config = dict(
    n_layer=22,
    d_model=224,
    n_head=4,
    n_kv_head=4,
    head_dim=64,
    d_mlp=896,
    vocab_size=2451,
    activation='tanh_gelu',
    norm='layernorm',
    norm_place='pre',
    norm_eps=1e-06,
    positions='learned',
    qk_norm=True,
    attn_scale=0.125,
    bias='all',
    tie_embeddings=True,
    parallel_block=False,
    init='trunc',
    init_std_qkv=0.0359,
    init_std_o=0.0,
    init_std_up=0.0359,
    init_std_down=0.0,
    optimizer='soap_variant',
    lr=0.00701,
    lr_mult_o=0.934,
    beta1=0.95,
    beta2=0.95,
    lr_head=0.00473,
    warmup_steps=70,
    schedule='wsd',
    decay_fraction=0.578,
    decay_shape='linear',
    final_lr_fraction=0.0,
    batch_tokens=[32768, 65536, 98304],
    seq_len=1024,
    doc_mask=True,
    train_tokens=344700000,
    steps=5541,
    dataset='wikipedia_en',
)
Each number is 500 + 50 x the weight over the matrix's rms, rounded and kept within 0 to 999. Layers, rows and columns count from 0. Numbers have three digits each.

# up: layer 19 MLP up, 896x224, rms 0.289, rows 387-414, columns 0-111
# down: layer 19 MLP down (transposed), 896x224, rms 0.323, rows 387-414, columns 0-111
up387:476576515449543503419500497542606510504471526494489548411554406546469472466522484454474543488557594551521468496509529501495499462404566399544497535455454505542555463451517492494534486484605508640439497501418508493498492505497520562497441429524449494586455547516510507588428474510476509538433453513613566487550546485506542500543503474541
down387:410557570554475423515458392522514648460424529587411450541483563472566506508480568455418542467502576486515415469641433417528512549480537520487429533543497542480469574501509467509498493526427481486482433577541515446530437474492515498592507586467384553449445504491509432476444479487512481457505508496572505484549468454408407456498510490592
up388:470508512647572531426567510392410532503431538423620492487498435595468462510547527499513434440483548490504510575463525562491602498510523456519521451474537531538619423586561605541533478514564544570499482563512439433508540469475489422447482540481463556526535409462466482496507447468577483549500518439498523463496548522491407533455512473507
down388:517468529502423572519389411448506441459458530336532494427453392444434523507588512512572528473446483438511396477462479493472489479478501511462527493539446502459431437499514516472496467504576417523456395502517531488544532559501454448543472491524554495547445431529468531447427442453440574533488540482459601573537520486537471483515533493509
up389:545576433523544566469473454445537519581427514431452487558476440504528479535506475612470487483443559468482549682445444507543453549483445436508460577474600451504479448589528438454445522516445506517467428582491492474522480506523485483514493458590476498479507500511526486475538399571455419580507492457488481499505497468438614490461500507497
down389:529474482414577512541539479411428552494511545445445522471534489555500489456575483441571493596525503524442501410505519514552467549479529516518480503538519505461528493505487630505514457452460443509487519540580405493510598605473502427557513484496471449483548412495425565481439499500489508496483577490495529540494519556486557469437517604458
up390:538489414510538443514502413581428504529528454556593465458520509503440461487608485485487459440459572473430535568479493555434519461538541478510498463539549520521540440472565602475429452536504539513463525474513465504498504482441467366549429612421573547506501537530486553420583540576429539503547482510588515454464423510502552491587529509439
down390:460511422468573428440470567489451465457453523651457508485501445433515597524468524515552430486585509525452538554467519509539508564422435490550510561428479507541428452500410450526547527534453503490464505537477564513465492591467528500540500499531432449532514544502517514522500430445623496451525458435459446508511555605498577447476519541468
up391:572467487537466468435508551482475498552358474502544523569524507506620457473454477455497506489457467486586452489513523462462454429503469528451452480514526521474528521471523430527554538482536488504444466550501546505493558430510567439591525494595559511547473510564426592465467465572523574486471477510584470506478495459522449493416480559489
down391:424503498520432480493550490546529439439499452420493462460551463504453455497559513542494535442472526413459492499529451495424546515450477479479570546556522499590561471456511562551547498529536488414494525511515476437535510541551525457511531604422476527486500548490553465462483464452475538464514454549398511509509413526540506461530446480502
up392:528532518546459517596404471513455414513476494539544612463548428443573483428607472496432435558491508458526477567516418475496590357488419458443481495545550615478488443506465498453535444462501471477548480586492496437500463601530526489477491420486517563528447516510535509517475505509537471488482573471478520469521484569476502406530444565560
down392:519540455517561457531536486456488557560518537416510512540496519524513581455438474584375419463479489548545490461441486517548573540455435407483471616447488575476480423524453530481527405466538598519550524375430630472551474454527466545501494407473533515632517509406453565503555466514459510481435562543471374429599531480560468448428499534467
up393:464491449514493409508424515532488501521463526478493452530477448544521465490511409464446505495492509543463495403482512528575557537515516553559506518511473562510530379484474456595510495454535664490515530456506509405476488500526579389496479504445494403519437509563450492506527535418504458514426498549494507511428566521490499525503561507482
down393:426568503556476565458454512494477526497473617573487461599516521465493452495548442586541500475466558418490566540448459439478454433492483425501484459405534475515552490500517467446515513388510457562491490455490530467420518355452401517576497541488456572512438565533534458473522464578420544507476454496547516571509492472477528516477546477467
up394:501440453476540470458453507531491518435551561503595498436542573523550542562474505501479483538531529472497474498533514505525539492378487494501488515519476494500411379528526473426483560507528552524475419541505556396585477464544521432494514458489463505556569540480494439503466483479464569499459441592516492476447519466500543480464500510583
down394:587484543443464499524410495476482511535458451411469509604411549386403441580466528462513496486530519504479588422487484565502494495565518491515499527488499544412448578468490504489526528553484431536461408440517537564489486524471521575507498550425538417490500564553540554506495473505523505428464560506552469487574530501421489501529451467499
up395:561514360478537484461514518520436482573536482473480616382617569593516459452592423591485403464402554497487510406501462421421492530402594519622520425500543575456472478547506488422497463391509475535394458497448475478455534482461456566551496489565504533451566458446496535559503578496524631467463440521442480485497549593518505480450540568531
down395:610415415398486461463535450487386401478495473445517585523442566537540453473509545476505474492511440403428466473419471519491464463467482422488505595459423567562440446553539463380501427498529487538538470477534498503434497375559482637551468432569648458507583537550510503582460521520476518592543428554489502482506553468519576441546560458497
up396:480479521513508541461491506506473491541467416518471503469482393519510531417462557442445512514507521509529429479476485557504480509431535487477525509522538536491460599442486546671463489519576525477434573554611421463540469462434463552578491584567529499468437503516578461560528516504503527500520513451433559602565531536470455487441461564499
down396:479532516410497518491553554547463495467560567552436451537499531458384474618472483532531479540491530469477587528487514474516506422533523504486501411453490492399488514561541353381480475515507415486529411478440533444536491483561528428443520469458444488517526493557563647435501582480504420463465497525600437453494544544495519440520510470488
up397:388441377470437588460517509511556444583518460496443471490433382557561447450499522426390494542474461396588404581519547597523495523433499596519467599526541569531638502554463475526526512561527535544480502522423486571599542602439498521424475522591436517503540557610541568479453488450529569443423508532618489487582455484564437469544513466499
down397:472516551485521474598460555415511509407559548536572526455367517486482534448522558562512476473509450469443445516454436527565548471560596493521445494502581536512526473493512534433578487494461460563472589540565517429402522541517395466571518456428478388548451447523445425578461554450427457571485512442460577494504496454506492592519497429453
up398:407485542396510558384457523412537557416500430503503499474536442355466545553497515529439518449518568523504515475381474561456628472518474510550514490578556605474417456478498517513452532482469439545516506527420542453514515498530529530509489488570447544526439478455495576530499564469498425428423665552511495437534431521502519481488466554463
down398:463479452405443583380460556402499525512435494490537470476507534396512440461535473506605454548467482527453515499494468504555520421608502522574518464506510502511492577449469492553558482459524487356442564488529490475495536551509396457413444512441531427577635584502550485538507568492398526414491535479478498387503483501464558527494494495455
up399:513534566504492454463469534558477457498440503497503621477474488573544542487564466500383575432535454516497472610604470454486547507452511516518457409505488506510530486490479509531424505600387568479498508556428545560505466448458418467506563466490439529492481484566525447502493449502516497442531508509437516486527552550568416548533511458502
down399:463448516491456515441517491505561502489506393485542568475453411537571349437540502442496386596496525511455485566461527485551460477532544510591556593536503476535529479553525450606487571514505471418566505497509542528429512517443488506627464558569475429542538487492482461518398573501550516460473497496480549527505432454466478504453567555526
up400:523477430494496496479471493486387471475522456516558488490505474479486397474468450425486488480471544583545517519552442431511430507501459537483401519404496575502582486559431429537408520507486472503428579460499449524465494503531547549496516552610559551509475557524503543484461592531517432588451430466578494481485495421357558550524502509484
down400:509438513471442459479502387488491499427496450700487473524478518563565540482565529533499516504524472536442501517495495467505467615484497567474489527532518518492559437516520589507562578495497545451601505540486576514475437519503515545502530528476472510452500494496578440470471463560450458458446553509579486554405493496598563436403537489519
up401:520547522550512464477495420516508530528535619495422430536520518507519612389461508437498535584480430516468454498406490568549427456478546539518546613440560462497447538517376582516507477458480525403482536548385472471572440605449468582543608418411492579551447423421458390483525479542420391521483488514537509544513478481468537503362427386422
down401:455505490463596518471599459510432520529460507392535448519550477441511452520472521632495588412395522497444544469470477368476668549530598425457531472395416526565528501498538464570522454532476482516495474476424550605552485630505436494470481512508450495525525559502519510511511619503551632463499484508566461507555577577529463446487493542514
up402:458473482488483554497458561392451507542568530472459551436607475513549507418471400417509492577598567523524549564611537469491542486445466422571477537563470571555495512472624519526588423521456553453428499523465446456518572547344525583406394434426515524478597429474575538469507414498583519552425503431562539592469512509539378539565463588460
down402:398516425550440617481516553456438466418577499318495499457527506583415492492543567419618550480491453541447533555554529443521496505448591497451457555557425580519470549559549429508474491557604504482465524544524509468524579603498462556521579510434544439492526462471514541469483531548510579468484601499577469434475524498384435465474509480560
up403:536447513487405551513490538427419519509466497505466516452505545468507553556432534457518600502551503531478413429474467485561564569467515507504518529444523500486484577575436459580560517399498513527389526498396599468563425466536525470505516559501436426551473527466448484453472496477515458466521537515468454470477514516444530505464514446465
down403:549503520566483483515462561436540414596537618512522531474508508468546474539452547509471562560507462562503447499478605480569430527463528491485504463451466521511507406526476406451543485448493595454498524524528473448537596447450420560551536454490431400497416560415529540509506511522371486531466468586618428499487495473539486490578469518492
up404:499537505534560486489534558469507494471615530460480536507598472486507518443403436482550441567571544488507515443531526497473532437555566526520596539499601518529574429535548534474403517498471546540501506514509570497480519534538513453476526569488451525535541581474432527533538533448364554556426497478545526483417502384496416591497448406462
down404:527556537416477423547540550335543514525534597424438498469540558536500456496521468519484563406490463518522388458449509515495499455496402479549491512509516542480548426485573441552546472464474462514511521544461534480530536434506579487455440549522475531427536522479512515455415530550524524534526458592499549469370490474497501552473552413473
up405:408547547515542554447616527525475377462502537445428486428553543532481524550420515452533601506540524402458539567518590493436507509521533469407531515492450503529479510544526543625484521597524498406443529506478422423514508600501505490555571474586573521501533563519544602541522550576558442428423518437445546431494482443511528517487538478479
down405:520442452482407494518464344410522496457510532519463461587557549537431429481449541455463500509507447435458516361560573531585450404425517487496479524511466521523510463458488524530487517533450532473442439464575504554526563526494455474544491567475464507535480578431489590501640538498467544444470590500525403450504481472544496423468437448447
up406:587421550494465562396629535496443435491493480450459520517483464504448543435514513559576474519553531474489444539382456526603445538572541468408506552510443547350521467423523594422504548509523454452343546524477573518457409511576526406566548547496442470473504495543502461556484486556541463531482454537494453489501437509520479569463425419515
down406:470456577468496471567525636557397519508639471575369490505479587556449586394486555507555595500560479606532505452528558451522463478510423537492578428493456416510532511421487451448435536421499509408540521559541575510449515550456431472520471479469444470495431431463477511504500456534512515554450631517521526434555559462482503591529486548511
up407:516519467451422554432496500491536435441499507528550541575515467544478513446569508544478563468532405473510459496545519535377509461501461539573476553437543503540443481487434516422502518552561542511456519549346512399510512472449479541454532605526549405497515473445446522600537551451521413471512519533545526534511469496541573543524525495434
down407:541520490508546490489589519471550504471473487513526451465454414490475530482408456557399440326394544489520479571488518511520470464556538545450519449477505551526527441524476531471472453548547629591500472455601537479504523499529415392556495400451474540484497423548491508502546479592601475493460555523534422576437555557594491575560428549449
up408:450504534467551523559558529446544549556599531575506480411511471512519566467533470587460542464500606445462481551457550462502490415546481471569518495513437463391501565506570499561484512504453521521549520527440502469472484464541444471484608562507523504473507460400486552454501506420487582567532451526532483449450386496432531462539544548531
down408:530501589525542473478397485526474516553537559550450582647453520445477491540571437460562492447512431470484519512477479450532491504466545512510510436494559515445519529525500515401466556520494475415585497483500503519617591475483517487460545447557537565531545495543531519538506558381526461512566535442588504475503552477539498533626446597423
up409:539552521500460572463556488501428505527577499445552605423574582446510502505527477491447469545485518537503527428473481538436461571450492573500460413497515463490465386488400475555414502516486517508461427597534485535449491554492490560546407547531622575496431518431564531457478514529511475561494525520485463536493539527504531482604542443543
down409:532453434535535600486533487474471437448495526393486451389490449553480517485404523514471525539501505488519436555455460510570511467475567575488523490453475490464403569424442448500504515547409526492524510534407471438534498503518547636554499514493482509475492522503541450485453436538531506538436553493509488523485528498568485445413606475507
up410:532532496509514487525550455529535460461496552557500459513518468542580473563431439480449482465507522487434474485470499488462512516507429585535484526438484557461522554490605492522527440547456555482570532411365451493458509485602468469513538446488434500558441385537516577439495527508462443525561530445510457426569532539576429566479586525527
down410:538467558477458471536416541502487554496427501492440498576568530521407511464515489491430445591519514450485507531519517430467492448431505487458468455419503488573525438547536455554461464467555504547563424517532490514583489493552514515541504440591517443491504502457505551543567527562480519473461498440515492529554415476566508528504465581396
up411:582505453623418497541418443519522512504555523466528527469484558444458566529523438499484525433488503528464588506428497552544520476513509453595469535466508496526489514470606435632584553542447564469466526520543482501616564521565602516510608595444351371522461509541420436414510508523425494510479480560470510523350473450508507413571597503492
down411:538486609583461473475403612444540344502470526482418477556451473497495453540481506481421491568585542402573452434542608470498415499524535413508502497504531544573507418459520487488540560564561505459549438549473447431467515556420556612454447505547482560444466531546438456509493473427556462583481464483412551513370568550612458507418442437503
up412:539486516513565559492500545526511500468506477530513543563534555550617434620530482481458526468447483449417421508451442511577630499463469561529518512536520541471436513542481565492431467507547401487543401526409430501499621546505498475532492446485443484471448420499482529496435602519500450475413486567535483503523561557490479554561553496496
down412:385547493504430499452461501511479547572471503479501560494477474424398540478525462465463533592558449445546598452580447491528430562451605428566503526444549536615525501538549561457503512566519453530537501537500507535500557524470456492476537495482564497493560488418490493498494543461554502501567494461455477478459467464539387536489518541608
up413:605493458527499471463469593501502471547559492502498498507533478446461500572517591564564536497479412394605466545526376507465518399528517487502425515506458469544557577462560433521573492517458508578517374519448453517471518541515560617574477512435464421488501545505522617466548480472553552509520549464496524564427519480543531532537507496474
down413:546527575535508554611484436498499443557409553632497552401500509555548480524491493505563541449454571498545530608520523432487485571448456470505559542377517503481516338570503457570480507506514540465509588493464490523425479454578503463486541469392431470494456490506545465449465468521405540516393568510526475391480437475573516523500566557497
up414:551471414521535504527513482479422540568529491546399625521621487362541454522458488484492458464472491529502522433502426526468528583507562551523498514579508571549475580504451517465506523534525494499532455515539519510497575495513487477510490499575578488559414452544542575535545452459479460489516532448477510462423381445605483479469409543506
down414:491523519499559421472465487482509484502485490579458489577485586463381404545404613385549560514426400501529632482572477439478566532437478532490533511523530521468555545465528471589487461466499495567381484497517512547415481499444533507531467441577435454525549548480494481504512520540383511552519512572519492503447456531453577438460508529495